config.toml
n_layer = 14
d_model = 224
n_head = 4
n_kv_head = 4
head_dim = 64
d_mlp = 896
vocab_size = 6745
activation = "tanh_gelu"
norm = "layernorm"
norm_place = "pre"
norm_eps = 1e-05
positions = "learned"
qk_norm = false
attn_scale = 0.125
bias = "all"
tie_embeddings = true
parallel_block = false
init = "uniform"
init_std_qkv = 0.0265
init_std_o = 0.0
init_std_up = 0.0265
init_std_down = 0.0
optimizer = "soap_variant"
lr = 0.00366
beta1 = 0.95
beta2 = 0.99
weight_decay = 0.1
lr_head = 0.0112
grad_clip = 1.0
warmup_steps = 200
schedule = "wsd"
decay_fraction = 0.82
decay_shape = "linear"
final_lr_fraction = 0.0
batch_tokens = 65536
seq_len = 128
doc_mask = true
z_loss = 0.0001
train_tokens = 219300000
steps = 3347
dataset = "wikipedia_en"
Each number is 50 + 15 x the weight over its row's rms, rounded and kept within 0 to 99. Layers, rows and columns count from 0. The size before them is the row's rms in percent of the matrix's.

# layer 4 attention key, 256x224, rms 0.118, rows 62-63, columns 112-223
091:67 47 42 40 84 57 59 53 57 31 32 49 38 60 57 55 34 36 60 43 34 47 38 62 42 83 64 47 42 27 29 44 41 52 47 50 48 58 42 64 39 54 32 38 58 28 34 46 53 70 62 72 50 59 34 37 30 46 60 59 52 31 63 56 69 39 54 69 55 32 49 50 34 36 66 52 20 59 28 69 48 50 69 72 25 51 78 43 81 67 60 72 63 84 56 56 34 49 66 73 43 61 88 41 47 62 38 64 59 41 55 39
084:22 51 53 50 56 44 59 42 54 64 54 32 31 43 34 23 55 44 52 26 58 38 48 60 20 43 56 68 41 00 56 69 65 35 72 44 65 36 84 40 42 32 49 60 64 31 26 32 41 36 48 47 63 70 77 40 78 51 72 36 43 40 64 48 58 39 57 36 43 67 46 68 29 60 33 35 43 42 68 66 52 59 67 35 47 34 69 55 53 08 45 42 58 37 59 51 61 51 67 40 80 49 69 37 61 54 53 39 48 43 46 56
# layer 4 attention query, 256x224, rms 0.124, rows 63, columns 112-223
086:40 52 80 28 65 27 50 63 68 52 76 41 18 22 47 67 46 33 48 46 65 44 74 36 69 49 21 47 71 28 60 83 58 45 76 57 58 36 61 49 58 76 51 55 62 56 55 36 77 53 43 45 36 57 45 58 74 47 31 59 49 46 71 79 56 30 66 50 39 45 64 85 38 66 65 65 59 63 48 38 31 67 25 58 52 33 39 22 55 29 45 47 49 44 42 72 83 74 53 55 57 48 85 59 27 62 64 61 39 56 55 73
# layer 4 attention value, 256x224, rms 0.0953, rows 0-29, columns 112-223
102:06 61 43 69 69 37 53 44 47 44 40 53 53 40 40 42 43 29 61 43 37 52 43 30 17 25 53 48 77 73 55 32 66 56 41 44 67 34 66 28 56 59 35 58 61 48 51 51 77 29 23 37 37 62 58 46 58 58 46 77 54 30 48 66 45 51 59 50 40 62 45 40 37 52 46 36 62 70 50 64 56 68 46 40 52 41 45 42 59 33 48 36 65 35 45 68 62 62 53 71 45 30 60 48 73 36 39 65 47 37 42 40
098:58 67 63 07 45 60 73 44 51 57 42 67 59 25 46 74 64 30 31 34 63 39 59 71 70 55 72 44 33 35 34 12 31 57 69 59 79 61 46 51 53 17 44 41 46 33 51 57 41 45 05 33 71 52 34 64 44 41 37 75 36 43 61 58 64 99 73 58 63 43 62 44 59 42 90 46 52 46 46 34 64 30 62 58 30 46 62 33 10 44 49 58 58 64 29 71 40 35 54 49 34 58 33 49 59 38 28 62 63 34 54 64
086:32 69 39 35 48 41 49 68 36 65 45 38 36 75 55 47 57 44 55 18 42 48 43 39 50 82 34 43 17 54 52 72 35 48 57 48 41 48 31 81 15 49 69 24 69 53 54 43 31 70 51 53 41 23 65 36 69 35 67 52 47 60 29 57 14 49 50 72 38 53 47 17 50 35 57 44 84 60 54 67 52 07 58 34 43 52 40 78 58 28 58 35 36 32 57 41 57 54 35 41 37 64 63 66 41 63 36 34 53 43 52 40
085:76 58 65 56 63 73 40 48 44 52 26 33 35 57 44 65 46 49 54 36 57 72 18 32 50 59 57 47 73 68 69 46 17 59 53 57 21 40 61 46 43 51 38 49 81 35 40 37 19 48 65 62 51 53 52 55 66 34 54 62 53 36 32 38 33 47 42 64 43 23 55 76 70 59 62 74 53 42 13 41 49 45 38 51 47 23 62 56 48 30 66 27 68 25 27 43 29 62 40 13 67 42 60 44 30 52 41 65 20 58 54 53
100:45 42 58 46 52 41 71 35 50 46 26 70 59 48 38 72 52 49 61 34 56 35 59 43 31 67 95 65 40 28 41 29 30 36 46 43 65 57 32 37 44 59 44 45 28 57 51 42 61 52 37 59 83 63 42 46 62 58 31 59 52 51 46 62 43 34 66 38 37 46 34 31 49 36 78 37 40 42 36 54 56 30 49 51 45 86 73 31 57 54 70 54 68 54 59 28 61 57 49 84 69 46 67 42 65 43 49 28 57 18 62 78
098:52 58 45 51 68 46 34 51 36 49 49 23 61 49 44 67 85 68 46 49 52 82 47 53 52 49 56 49 46 68 46 44 58 70 32 32 68 47 59 62 39 58 28 40 40 37 33 55 23 65 71 28 38 63 45 69 12 70 37 53 50 49 69 58 70 46 56 47 67 56 75 48 62 31 37 40 66 31 53 38 57 50 58 41 24 49 56 55 37 46 80 45 45 55 53 47 51 55 53 55 69 45 62 67 71 61 48 73 47 26 35 45
093:41 59 36 68 23 33 42 55 60 46 61 18 53 55 53 51 55 54 30 64 42 59 60 48 45 64 48 32 41 64 68 36 49 59 36 19 49 74 47 44 91 39 32 83 59 49 63 45 27 40 80 35 53 67 60 71 22 40 67 47 48 24 54 84 57 40 62 40 55 66 76 22 23 51 31 40 62 44 37 29 54 53 50 47 22 46 19 50 56 74 64 68 37 55 69 72 78 60 33 65 51 52 39 71 40 50 78 63 48 57 57 16
097:48 45 45 35 49 42 38 50 60 80 45 55 70 32 60 59 65 74 51 57 60 69 64 12 52 73 56 53 65 58 32 67 56 27 31 47 75 74 61 56 65 54 16 44 52 33 47 24 57 52 77 39 71 43 68 52 36 14 74 43 40 23 56 27 67 45 61 43 52 55 51 35 37 40 61 60 53 55 60 75 51 25 98 42 56 36 11 52 61 50 73 54 29 60 39 52 44 79 62 51 39 61 40 39 47 53 58 16 51 43 50 38
090:39 56 76 49 58 55 51 61 53 42 58 72 87 62 56 29 40 57 56 69 29 54 45 15 40 57 54 30 72 49 58 06 21 61 70 53 47 55 41 78 47 70 47 46 72 33 57 53 69 40 42 74 71 50 58 38 54 71 34 37 83 55 26 79 39 59 40 62 67 70 53 73 52 68 23 44 63 45 28 28 52 71 58 46 45 69 31 43 60 57 76 54 40 59 64 52 47 21 59 60 48 34 64 37 58 49 47 48 61 77 57 50
102:63 27 43 51 21 52 46 57 47 48 57 64 55 51 43 50 55 66 44 44 38 59 45 49 44 52 58 49 62 55 29 45 35 77 45 40 59 76 77 19 44 57 35 57 54 42 82 48 13 31 58 28 53 69 64 43 43 61 48 63 37 58 40 40 62 70 65 52 85 41 60 60 31 58 62 46 40 53 33 59 51 11 54 43 48 30 35 39 38 43 52 74 57 59 50 47 36 84 58 43 55 69 31 65 17 72 11 36 48 58 39 43
090:45 54 57 27 40 39 63 45 67 62 52 48 29 38 81 26 51 41 66 40 51 28 32 84 43 49 55 28 25 35 47 35 30 55 68 47 63 57 78 67 47 30 67 44 29 62 45 57 29 54 33 74 21 59 52 34 34 72 55 52 59 51 50 54 44 79 82 50 65 58 53 46 49 47 43 54 59 46 77 44 55 31 55 16 58 57 34 57 26 55 65 41 59 59 10 62 88 32 53 55 51 44 25 87 45 64 47 37 66 53 46 67
089:42 48 49 57 57 43 55 72 49 16 61 51 55 49 60 51 03 89 39 48 51 55 58 57 45 44 61 56 45 52 33 56 48 69 28 30 43 63 61 49 72 56 16 29 59 52 57 61 55 57 49 32 38 42 35 43 72 36 67 83 39 51 48 33 40 60 59 65 50 39 53 49 64 21 54 86 28 56 44 72 50 19 36 63 35 62 42 50 63 73 54 46 44 65 42 52 49 57 63 41 57 68 59 61 68 55 41 39 53 33 28 32
088:49 53 43 61 64 33 74 64 42 40 24 57 79 64 76 42 46 70 68 38 53 88 51 54 49 67 50 51 56 61 40 37 46 23 15 25 43 16 50 50 57 60 31 55 54 38 40 47 53 54 55 34 44 58 54 57 22 41 34 53 80 77 42 50 44 36 41 60 56 42 53 85 52 31 29 39 61 55 40 45 66 45 43 54 54 48 63 49 67 46 50 42 53 53 60 35 71 42 14 68 27 55 62 61 62 62 60 39 54 52 62 14
099:09 27 61 63 32 39 53 58 68 41 34 67 59 00 57 47 37 53 53 49 36 47 35 34 64 63 58 54 29 53 43 66 65 38 44 55 44 51 58 36 37 48 55 31 36 50 60 39 41 69 40 52 21 52 34 46 38 58 39 38 49 17 74 69 51 70 51 47 60 51 62 46 59 50 58 51 42 27 49 54 68 64 66 16 51 62 33 48 53 80 45 88 43 32 72 49 36 50 35 74 78 58 63 50 61 46 26 55 44 49 62 35
100:31 49 64 43 27 60 53 40 68 48 43 26 25 16 36 69 37 52 50 44 50 53 51 31 68 43 52 64 28 41 43 47 40 48 38 59 54 65 24 32 32 79 35 65 50 54 79 66 73 54 36 62 33 49 61 26 54 61 72 39 32 61 46 52 58 34 50 73 39 39 32 44 32 34 47 41 37 62 46 50 71 24 50 22 17 52 79 56 50 53 28 80 43 38 69 79 64 47 33 85 48 46 49 64 45 49 61 67 53 52 58 41
095:66 67 29 75 46 45 37 57 38 43 53 64 44 77 26 42 71 51 34 48 33 45 56 51 33 46 51 62 65 51 58 39 33 48 31 79 32 49 47 53 54 34 69 53 77 55 47 13 62 78 47 40 56 44 69 46 77 17 30 46 67 71 61 63 40 47 44 53 62 53 36 49 46 79 38 35 29 39 41 55 46 48 39 76 42 40 56 47 35 25 52 60 86 23 55 50 60 45 34 57 94 52 52 44 61 49 68 60 43 41 55 45
095:34 43 58 62 55 35 75 42 43 44 37 36 63 13 66 55 44 29 49 52 29 66 66 26 72 57 30 63 92 31 46 57 51 43 45 49 62 65 39 36 42 50 52 44 62 58 50 94 41 22 34 37 33 38 55 37 36 58 48 43 56 47 56 59 42 49 30 58 55 36 68 68 55 44 95 45 24 43 61 53 45 67 69 45 23 54 49 32 47 71 58 50 30 58 60 29 21 67 74 50 52 52 42 50 47 39 53 52 24 49 30 39
092:68 49 58 63 69 31 43 41 69 38 14 47 61 69 48 31 47 42 81 58 35 39 53 53 37 37 56 66 42 40 54 29 40 62 47 42 50 25 41 52 41 35 38 42 64 46 33 78 52 15 51 26 58 68 70 41 44 43 60 57 96 41 44 54 37 34 63 56 38 47 74 91 29 60 55 51 50 59 27 39 53 66 57 59 59 62 57 24 59 37 37 74 44 57 75 53 87 29 62 12 36 52 64 49 46 55 49 52 58 71 44 57
103:65 23 57 51 50 51 63 47 39 40 51 49 44 21 22 43 35 66 54 64 45 36 40 23 24 63 61 33 77 60 40 63 38 54 53 66 58 75 50 67 58 68 44 36 44 29 26 50 62 27 43 57 53 52 57 62 53 59 38 70 42 47 55 47 53 38 50 53 48 53 68 94 38 53 49 55 37 57 63 47 37 44 61 46 64 41 31 43 56 73 44 41 82 37 34 60 24 56 56 35 50 54 36 54 59 62 34 65 68 70 72 33
087:45 29 37 42 68 57 35 46 44 42 51 24 64 60 58 60 59 34 57 59 56 26 37 82 49 38 58 61 35 42 39 83 54 19 42 52 28 26 52 41 49 35 45 65 47 46 20 48 34 72 30 43 29 32 47 42 63 77 53 26 46 46 18 48 50 48 50 56 50 48 43 31 68 36 77 35 80 65 49 50 50 47 36 52 42 49 72 17 49 56 69 59 49 49 35 51 54 58 18 37 24 48 74 80 51 57 57 46 40 06 66 52
087:56 26 33 47 53 49 89 35 52 42 53 48 56 52 43 53 41 51 35 78 54 59 46 56 44 66 39 65 64 75 23 31 43 54 50 47 56 81 49 28 49 74 64 55 34 29 27 35 40 69 58 53 49 77 70 35 70 46 66 58 59 70 56 29 56 46 48 34 66 60 45 71 55 45 58 33 54 41 71 63 51 46 57 56 43 60 54 32 33 43 17 42 37 32 33 56 68 71 46 67 60 28 58 61 45 70 45 54 54 60 43 31
097:58 59 40 49 49 20 56 54 82 50 52 29 36 34 50 65 32 99 54 56 63 42 74 65 66 65 74 44 42 43 63 29 47 65 39 45 41 48 29 54 65 52 38 66 43 21 41 65 57 44 27 49 92 80 38 74 42 63 61 27 61 31 59 36 58 43 74 39 55 40 56 48 44 47 64 31 30 33 54 60 53 36 83 44 50 67 28 42 60 52 56 40 25 57 38 82 50 61 55 26 22 17 58 48 71 28 65 18 38 68 49 46
109:71 69 63 41 61 50 53 56 46 24 36 42 51 45 46 55 32 74 47 58 42 67 24 60 25 46 51 63 43 43 51 68 53 23 85 53 51 37 63 37 45 35 43 52 59 16 28 35 20 44 78 56 28 76 45 59 43 67 32 57 39 70 54 56 50 45 57 62 65 36 49 64 50 54 95 54 57 70 36 38 58 48 46 56 53 45 63 41 34 41 75 73 59 42 62 48 43 55 75 49 58 41 43 63 56 82 33 51 75 43 64 67
096:80 49 48 55 36 59 75 35 33 65 61 32 70 46 37 35 45 65 46 73 32 44 45 42 26 50 53 62 76 48 43 65 42 12 62 37 37 59 50 46 62 48 46 57 63 50 26 65 45 38 16 47 43 46 57 82 73 25 66 30 58 31 47 59 69 86 75 50 75 54 51 41 39 50 51 52 37 49 28 68 53 30 55 67 32 35 61 54 48 39 47 56 56 48 36 43 57 54 28 34 48 38 46 54 26 44 30 46 52 79 52 43
093:47 45 45 52 57 46 57 75 65 79 19 59 47 42 62 41 40 41 53 84 43 72 43 54 53 32 57 46 49 20 44 36 45 45 43 18 58 57 28 46 59 66 68 53 33 40 71 59 31 50 60 40 64 47 52 48 42 52 37 61 54 67 61 27 22 51 31 68 47 45 50 45 57 50 62 56 32 27 61 52 49 66 52 56 65 61 43 70 56 42 68 54 26 43 52 24 75 57 44 35 61 69 59 25 72 61 69 48 69 56 50 17
101:52 45 30 78 78 18 79 38 52 68 40 52 39 52 42 67 67 37 36 44 39 67 54 34 56 38 41 50 53 42 34 38 63 37 46 63 38 68 24 58 63 52 47 51 35 65 59 36 72 55 29 28 53 31 52 75 46 76 42 49 48 52 34 67 29 46 47 40 66 59 60 55 47 78 56 72 62 59 47 52 46 35 41 72 42 38 50 53 58 60 60 54 32 34 62 32 56 72 46 61 51 06 53 58 78 18 63 53 20 08 74 51
099:70 70 66 53 42 54 29 50 63 50 48 86 38 55 49 40 43 40 33 47 32 04 76 49 78 60 49 56 44 22 63 47 45 78 58 78 74 75 31 54 42 48 53 39 29 71 57 53 45 48 25 46 62 44 40 47 79 24 49 63 52 45 47 29 52 39 37 69 45 57 38 64 34 48 32 29 26 48 38 45 42 44 57 46 65 64 53 75 40 59 49 74 52 47 69 66 43 19 69 58 54 36 55 46 65 67 49 92 47 42 36 73
081:34 32 59 25 37 51 14 50 39 54 55 59 65 05 51 73 40 30 48 44 43 71 24 55 57 84 68 27 57 25 55 52 74 41 45 22 61 75 45 42 45 25 51 61 04 16 57 46 41 49 58 44 56 42 26 47 36 54 65 53 31 71 66 33 60 57 73 62 39 58 71 61 36 48 55 45 69 66 30 64 41 58 53 39 37 47 67 49 43 46 31 36 63 59 37 43 46 53 47 44 36 58 56 63 46 25 55 66 36 63 14 58
090:82 24 64 43 41 62 45 51 33 51 58 35 63 71 24 32 50 46 81 34 44 58 33 52 52 37 48 41 53 50 43 46 59 12 68 51 46 49 54 46 38 64 90 36 59 48 48 54 58 67 58 58 54 42 42 49 41 20 42 51 75 61 60 47 53 53 26 52 58 67 63 51 50 56 31 73 41 67 44 32 60 92 50 58 51 63 38 53 30 57 30 71 82 32 57 22 56 47 53 30 64 43 67 33 48 65 42 71 70 56 41 66
095:47 52 54 42 22 46 39 57 58 46 56 60 33 50 62 43 20 55 56 66 64 35 35 31 66 55 67 65 59 49 61 44 59 45 56 49 77 68 30 86 39 62 80 35 57 78 34 59 73 32 32 65 35 36 59 26 50 48 49 32 52 31 64 56 69 61 52 31 38 38 15 53 65 50 70 65 32 34 55 44 39 51 36 68 56 67 44 58 26 61 44 34 57 35 48 55 20 52 67 54 46 60 46 20 35 59 12 27 46 78 50 75
# layer 4 attention output (transposed), 256x224, rms 0.0864, rows 0-29, columns 112-223
093:55 57 50 63 25 65 39 63 29 58 36 46 59 46 49 41 55 71 52 44 58 34 38 43 50 97 39 34 56 71 54 48 43 50 41 73 61 37 44 68 82 65 32 37 51 24 80 50 24 57 53 52 62 30 41 56 38 43 67 58 54 66 31 48 58 49 55 29 48 47 42 16 40 58 46 48 49 37 25 50 61 35 42 53 62 58 40 71 81 62 28 48 67 34 58 35 52 48 61 38 66 71 49 45 16 69 62 25 72 67 35 70
088:45 12 60 74 42 25 46 43 32 58 67 30 45 77 27 45 36 48 53 67 55 36 44 64 73 31 20 57 54 58 57 52 71 67 57 48 30 56 41 55 78 33 50 65 63 56 54 53 41 44 36 41 66 46 46 49 38 39 51 51 41 48 48 40 32 29 40 34 49 30 71 64 61 56 50 60 26 82 49 68 36 67 62 48 39 47 57 45 71 71 68 93 46 37 61 33 65 64 34 45 48 51 58 64 50 42 48 18 41 43 27 59
088:49 56 56 43 39 53 49 44 37 31 69 53 56 61 63 35 33 44 49 73 58 55 49 46 38 30 44 46 62 54 60 38 71 25 76 34 45 57 47 32 45 58 32 47 54 75 25 61 88 47 80 30 38 65 41 50 28 55 48 56 38 32 44 43 62 47 62 43 48 56 56 69 48 30 73 59 29 47 34 31 41 74 43 54 40 31 65 32 49 62 48 17 49 54 46 43 38 50 58 76 61 16 49 56 59 62 61 65 30 49 52 79
090:36 70 48 62 27 29 43 43 71 32 57 49 61 30 61 52 21 92 37 34 52 39 40 43 27 56 55 53 16 29 60 19 61 40 69 46 59 40 48 30 43 57 38 57 51 21 35 73 57 35 42 29 30 63 30 59 45 64 42 40 37 38 46 51 48 42 56 63 60 49 35 35 36 49 51 34 27 43 67 69 30 57 61 52 60 31 56 29 71 56 33 62 31 49 55 46 43 51 51 93 44 17 54 37 60 48 67 41 43 50 40 32
091:28 50 62 69 36 52 17 45 45 55 54 54 67 38 47 42 42 37 24 19 81 71 49 61 61 43 38 29 44 92 66 58 68 62 43 74 41 73 51 60 64 44 56 52 73 38 68 53 55 29 70 37 51 41 71 42 62 60 64 74 62 32 52 39 50 64 42 66 31 55 65 76 37 59 34 53 65 45 52 55 36 66 35 53 58 14 53 69 36 86 54 34 19 34 39 42 64 59 42 28 42 61 45 35 37 31 34 60 22 61 56 34
094:58 31 54 55 48 73 52 64 56 56 52 54 41 58 50 50 35 81 29 50 50 27 51 24 45 32 48 51 43 41 51 46 37 41 59 63 51 53 48 60 32 55 79 85 73 73 41 61 49 54 37 69 68 56 16 39 76 30 79 45 32 54 61 56 28 61 64 74 39 48 52 36 30 44 60 38 47 56 45 27 48 65 68 59 59 47 49 59 38 50 50 72 67 25 55 59 18 54 62 66 48 33 72 35 38 62 38 64 72 49 64 54
092:57 26 66 54 58 37 52 64 11 48 52 39 33 37 58 74 59 48 52 31 52 64 54 63 50 59 36 49 75 30 11 61 34 57 40 59 50 37 72 45 40 51 67 40 22 72 48 59 39 66 49 46 40 41 44 49 58 45 49 46 72 43 44 56 65 48 36 45 42 40 40 75 55 66 60 51 41 63 47 44 87 26 39 37 49 57 68 37 18 58 50 44 62 18 28 51 38 18 43 48 49 52 46 42 61 45 36 72 77 50 35 71
095:73 59 43 54 74 40 54 54 35 34 45 44 76 65 48 42 36 57 48 71 24 41 56 47 42 28 62 69 67 63 47 31 58 44 73 87 66 58 44 52 49 32 74 39 51 51 83 76 52 57 68 67 49 17 33 30 75 00 35 54 66 52 62 57 34 45 56 50 46 53 42 36 60 41 43 65 78 46 71 43 72 60 38 66 51 68 60 27 48 51 54 63 70 53 43 29 86 28 61 55 62 33 26 76 54 31 58 60 33 59 49 79
095:45 24 16 70 38 48 48 35 54 61 54 43 42 21 61 62 61 57 48 56 50 56 47 48 57 36 61 68 63 73 80 79 73 51 38 28 31 55 41 43 54 31 38 62 44 59 71 59 48 54 29 37 37 61 51 45 29 44 56 46 37 36 59 31 85 74 48 62 39 17 30 58 29 56 52 49 44 45 66 34 57 38 59 74 54 33 54 73 53 55 41 24 43 40 35 35 46 27 54 49 52 45 27 18 41 45 35 14 65 45 50 41
097:58 62 84 53 56 31 36 25 46 61 73 43 67 22 50 97 56 55 39 65 41 58 30 48 49 61 74 53 46 37 50 41 51 30 75 66 44 41 65 42 36 28 74 42 32 40 58 58 66 41 17 53 49 55 43 43 56 52 58 59 60 61 44 48 42 65 69 63 34 53 46 56 59 44 60 46 53 39 45 38 45 56 64 65 44 56 71 47 42 54 55 63 76 30 32 35 59 32 56 28 41 16 33 52 78 35 88 57 46 31 21 48
089:49 55 26 58 45 36 25 63 45 45 68 40 14 60 42 46 72 27 53 74 49 57 39 32 73 44 38 44 52 54 55 47 47 58 54 43 21 66 35 30 75 62 48 20 73 56 28 47 55 64 58 63 74 63 66 55 47 65 64 35 49 61 47 20 34 51 26 41 30 61 49 55 57 66 69 40 43 38 18 50 59 51 33 41 65 57 61 34 47 44 43 46 46 55 45 36 36 42 52 51 23 38 52 52 30 57 43 42 80 57 39 18
094:68 56 62 47 37 57 64 42 53 66 60 58 44 51 39 60 61 29 36 45 28 41 62 18 41 52 64 52 73 50 50 60 33 57 94 62 65 35 85 42 50 32 71 66 59 47 29 49 44 36 51 75 51 61 71 56 29 74 60 31 59 40 43 58 69 36 54 46 36 55 65 41 41 48 97 40 61 78 72 27 48 72 37 31 29 45 47 46 17 69 83 73 66 37 82 49 56 45 34 75 39 26 64 42 20 46 58 58 65 40 52 55
088:86 37 42 34 32 47 23 51 13 54 52 41 59 29 64 78 59 48 50 40 38 51 90 40 62 48 65 60 55 45 53 50 43 61 55 87 32 61 39 48 36 39 63 47 60 39 72 54 33 50 46 70 47 74 32 09 72 42 44 39 64 30 44 52 48 54 58 54 76 59 32 24 41 69 37 39 50 55 55 47 46 48 34 51 27 60 31 72 49 62 52 42 40 42 39 71 35 52 51 55 39 27 38 50 25 34 26 72 60 67 67 70
098:74 43 53 38 39 84 47 58 45 60 46 22 53 78 64 63 68 40 67 37 60 61 39 51 29 36 38 50 62 42 38 41 39 57 10 55 45 49 57 60 77 49 57 44 54 56 53 50 56 80 61 36 69 56 59 49 41 44 61 65 45 61 52 48 62 34 50 62 49 46 52 41 37 64 69 54 52 92 56 35 31 44 70 36 45 61 67 58 47 31 72 18 62 52 32 53 35 37 61 37 37 50 25 73 59 12 47 49 74 43 28 59
094:76 30 58 53 69 53 42 60 43 65 81 69 77 53 33 56 65 63 55 41 37 35 58 57 24 38 57 47 58 60 35 81 53 30 47 61 36 53 56 74 65 00 30 35 43 56 32 57 33 40 70 52 61 51 54 34 28 66 25 54 68 41 58 34 27 43 45 81 73 68 73 34 24 55 66 57 74 51 42 47 30 52 56 73 36 51 63 56 40 71 48 25 55 51 60 40 48 48 69 50 64 45 61 78 46 58 23 14 66 41 45 57
095:31 74 51 74 63 49 31 50 27 75 27 60 49 70 84 44 24 57 54 54 56 44 61 54 60 80 45 34 50 57 75 81 58 81 70 38 73 55 50 26 59 58 43 67 37 36 42 57 56 57 40 59 52 76 44 57 25 71 41 53 31 28 30 64 55 46 65 47 49 50 68 64 47 61 33 30 67 77 51 57 52 71 32 57 57 54 39 34 65 68 36 37 34 74 46 49 48 39 58 57 25 27 54 86 42 66 73 32 57 61 44 40
088:34 59 57 42 39 53 50 59 70 52 55 59 69 45 49 28 57 81 65 40 83 47 55 70 36 31 63 46 52 57 46 52 40 48 54 66 59 49 52 32 57 64 70 54 39 42 46 58 54 46 82 42 44 48 66 51 65 42 67 53 32 65 55 35 46 41 45 51 62 74 60 59 64 55 27 58 50 32 42 75 48 56 68 60 56 59 55 58 52 63 38 67 72 33 50 59 74 34 38 27 63 58 73 73 37 57 39 34 67 58 49 60
092:52 50 07 33 30 66 41 36 35 44 51 57 57 25 52 50 40 53 74 73 51 50 40 44 61 70 46 45 31 64 53 56 59 73 24 66 58 61 32 39 82 69 54 51 38 41 43 48 45 69 59 77 56 25 25 39 84 42 44 54 20 61 58 69 68 59 29 52 67 34 14 40 45 42 32 53 48 40 66 63 39 51 43 32 37 33 26 92 50 68 59 42 39 52 51 38 31 56 40 57 42 81 47 60 55 57 49 34 61 42 50 38
096:34 55 33 48 35 52 55 36 54 58 56 39 52 18 43 84 48 36 41 46 37 86 50 73 78 34 46 58 61 36 59 48 47 40 64 39 27 28 54 42 50 39 39 54 71 44 63 56 48 70 56 34 42 65 63 37 57 30 24 56 49 49 57 58 46 73 34 52 59 23 33 40 63 39 45 28 62 61 59 23 24 58 52 50 44 62 31 65 57 29 56 47 02 46 51 23 54 31 56 72 65 79 48 47 49 49 23 19 24 45 10 27
091:34 42 45 56 49 55 78 57 80 60 29 32 45 54 59 55 39 55 58 53 44 66 42 47 46 49 41 67 60 40 67 26 51 39 71 31 64 65 44 52 45 48 38 43 56 39 46 45 72 48 57 47 43 70 49 51 40 51 74 71 54 36 42 35 43 35 46 63 36 73 50 54 57 53 29 48 00 52 20 73 48 51 50 42 76 42 52 62 18 59 57 45 36 85 55 47 65 70 57 83 53 61 41 48 56 39 56 64 58 43 10 43
088:47 73 41 66 57 56 45 85 49 63 56 47 70 50 63 69 69 59 64 33 37 72 52 71 55 60 61 56 60 58 44 44 49 39 55 48 42 47 20 64 60 39 45 45 50 61 55 69 67 49 38 53 30 37 53 60 32 46 42 50 49 18 73 54 49 47 50 61 51 59 36 56 50 53 21 15 16 43 57 61 54 51 58 53 73 42 57 57 53 58 79 34 87 60 67 52 65 27 59 56 36 44 67 71 49 60 45 34 38 53 77 77
092:28 32 54 61 45 23 56 35 39 16 54 53 55 29 46 26 35 44 36 48 47 39 18 61 42 66 41 62 40 62 33 37 58 27 45 74 58 50 48 69 48 38 68 46 52 27 43 68 42 56 62 66 50 38 40 58 59 43 53 57 52 61 55 48 67 56 74 39 57 61 30 20 57 55 58 67 99 41 60 39 64 44 43 83 34 61 42 32 52 48 70 56 48 49 59 40 58 31 21 41 47 62 20 61 16 36 18 42 44 70 57 42
102:59 56 51 74 55 55 73 42 78 95 60 51 69 41 47 64 50 62 48 57 50 25 70 55 45 60 34 51 21 51 44 47 30 68 40 49 50 17 55 45 27 60 41 80 48 42 37 53 79 54 08 60 67 28 63 47 63 67 58 41 31 45 73 60 53 49 52 63 48 45 41 74 63 61 40 46 00 51 45 69 44 67 31 68 54 45 54 51 42 53 29 51 43 55 50 22 41 38 36 67 52 30 64 57 31 46 63 52 49 44 46 44
088:39 49 62 51 38 23 55 25 51 74 40 42 39 32 53 67 28 67 73 65 97 41 54 31 49 57 61 38 18 46 70 58 54 48 53 63 57 19 62 53 40 48 49 54 56 14 55 46 40 80 59 49 65 56 54 37 41 55 59 58 37 42 70 48 17 35 54 44 36 46 63 68 57 67 45 14 55 62 63 29 61 62 36 39 40 69 29 58 51 58 65 40 63 35 71 53 40 51 29 51 08 62 65 70 59 73 58 29 46 28 46 68
088:67 39 56 34 43 34 45 41 47 41 57 66 56 43 60 53 53 40 45 38 20 38 53 30 66 47 34 51 38 53 68 40 45 49 72 42 54 61 47 43 27 50 37 58 44 63 53 49 53 48 53 60 67 52 49 49 58 37 75 26 40 37 25 61 61 60 61 31 87 75 41 72 49 32 42 46 61 34 37 52 19 50 39 52 60 48 55 41 65 25 43 59 23 61 33 69 36 41 21 23 17 35 65 42 40 36 41 47 49 37 66 56
095:37 36 49 60 28 79 24 71 58 49 66 44 66 50 43 37 24 82 44 56 54 51 77 73 58 60 52 69 18 45 85 58 62 62 58 48 67 63 78 40 22 38 32 49 55 30 33 65 54 36 49 55 66 55 56 40 45 46 63 63 62 48 42 20 38 41 59 43 38 48 41 48 78 43 33 37 63 38 24 32 55 64 47 33 59 60 44 36 50 68 28 43 52 75 73 72 58 05 69 37 48 47 53 49 43 75 50 30 58 73 48 31
093:56 41 48 33 56 50 46 45 61 36 48 41 22 52 27 36 60 44 87 46 70 59 37 43 53 29 48 49 39 88 57 51 27 56 48 31 55 52 55 70 60 73 52 31 62 45 59 50 45 21 67 62 47 32 58 69 16 44 27 15 52 66 54 51 39 55 53 52 67 46 48 54 48 49 59 76 75 57 63 27 69 82 56 45 56 37 70 42 49 42 41 35 42 50 28 50 77 71 60 49 39 31 65 22 48 67 66 16 69 31 80 29
083:46 60 47 50 62 29 76 16 35 29 58 65 46 89 33 24 49 58 49 52 41 40 80 39 64 27 40 44 47 51 62 38 67 44 44 62 44 51 68 63 53 47 64 42 51 71 50 53 55 51 35 51 39 51 45 57 52 69 48 71 48 39 35 62 32 50 34 49 65 55 49 49 66 52 51 76 43 24 60 19 38 39 47 20 57 65 30 48 83 56 56 44 50 24 45 82 36 68 59 44 33 56 51 42 48 44 50 35 38 49 62 42
090:47 58 20 35 79 66 69 38 94 28 61 52 56 45 56 83 60 52 52 72 56 55 74 52 40 60 60 68 51 40 85 81 77 60 20 40 68 19 58 48 37 62 24 61 35 48 46 39 52 46 63 50 38 71 60 60 58 71 54 73 49 78 54 71 51 30 60 59 37 61 60 16 51 20 34 16 52 39 64 80 45 47 61 41 44 57 48 59 62 57 51 40 45 56 36 62 53 63 52 63 47 53 45 52 49 56 60 58 21 62 78 68
092:40 61 44 57 61 54 49 23 24 65 33 47 50 71 55 35 60 60 51 45 67 68 58 58 53 58 24 29 36 40 61 60 52 80 49 34 32 52 66 47 53 56 33 75 66 32 39 38 32 70 70 48 52 69 57 63 53 46 47 81 54 49 79 18 52 39 48 71 11 49 64 59 62 56 48 41 49 69 35 51 53 64 42 58 48 83 53 41 83 45 63 53 43 72 25 32 49 43 55 50 40 28 51 61 48 43 80 33 32 50 59 45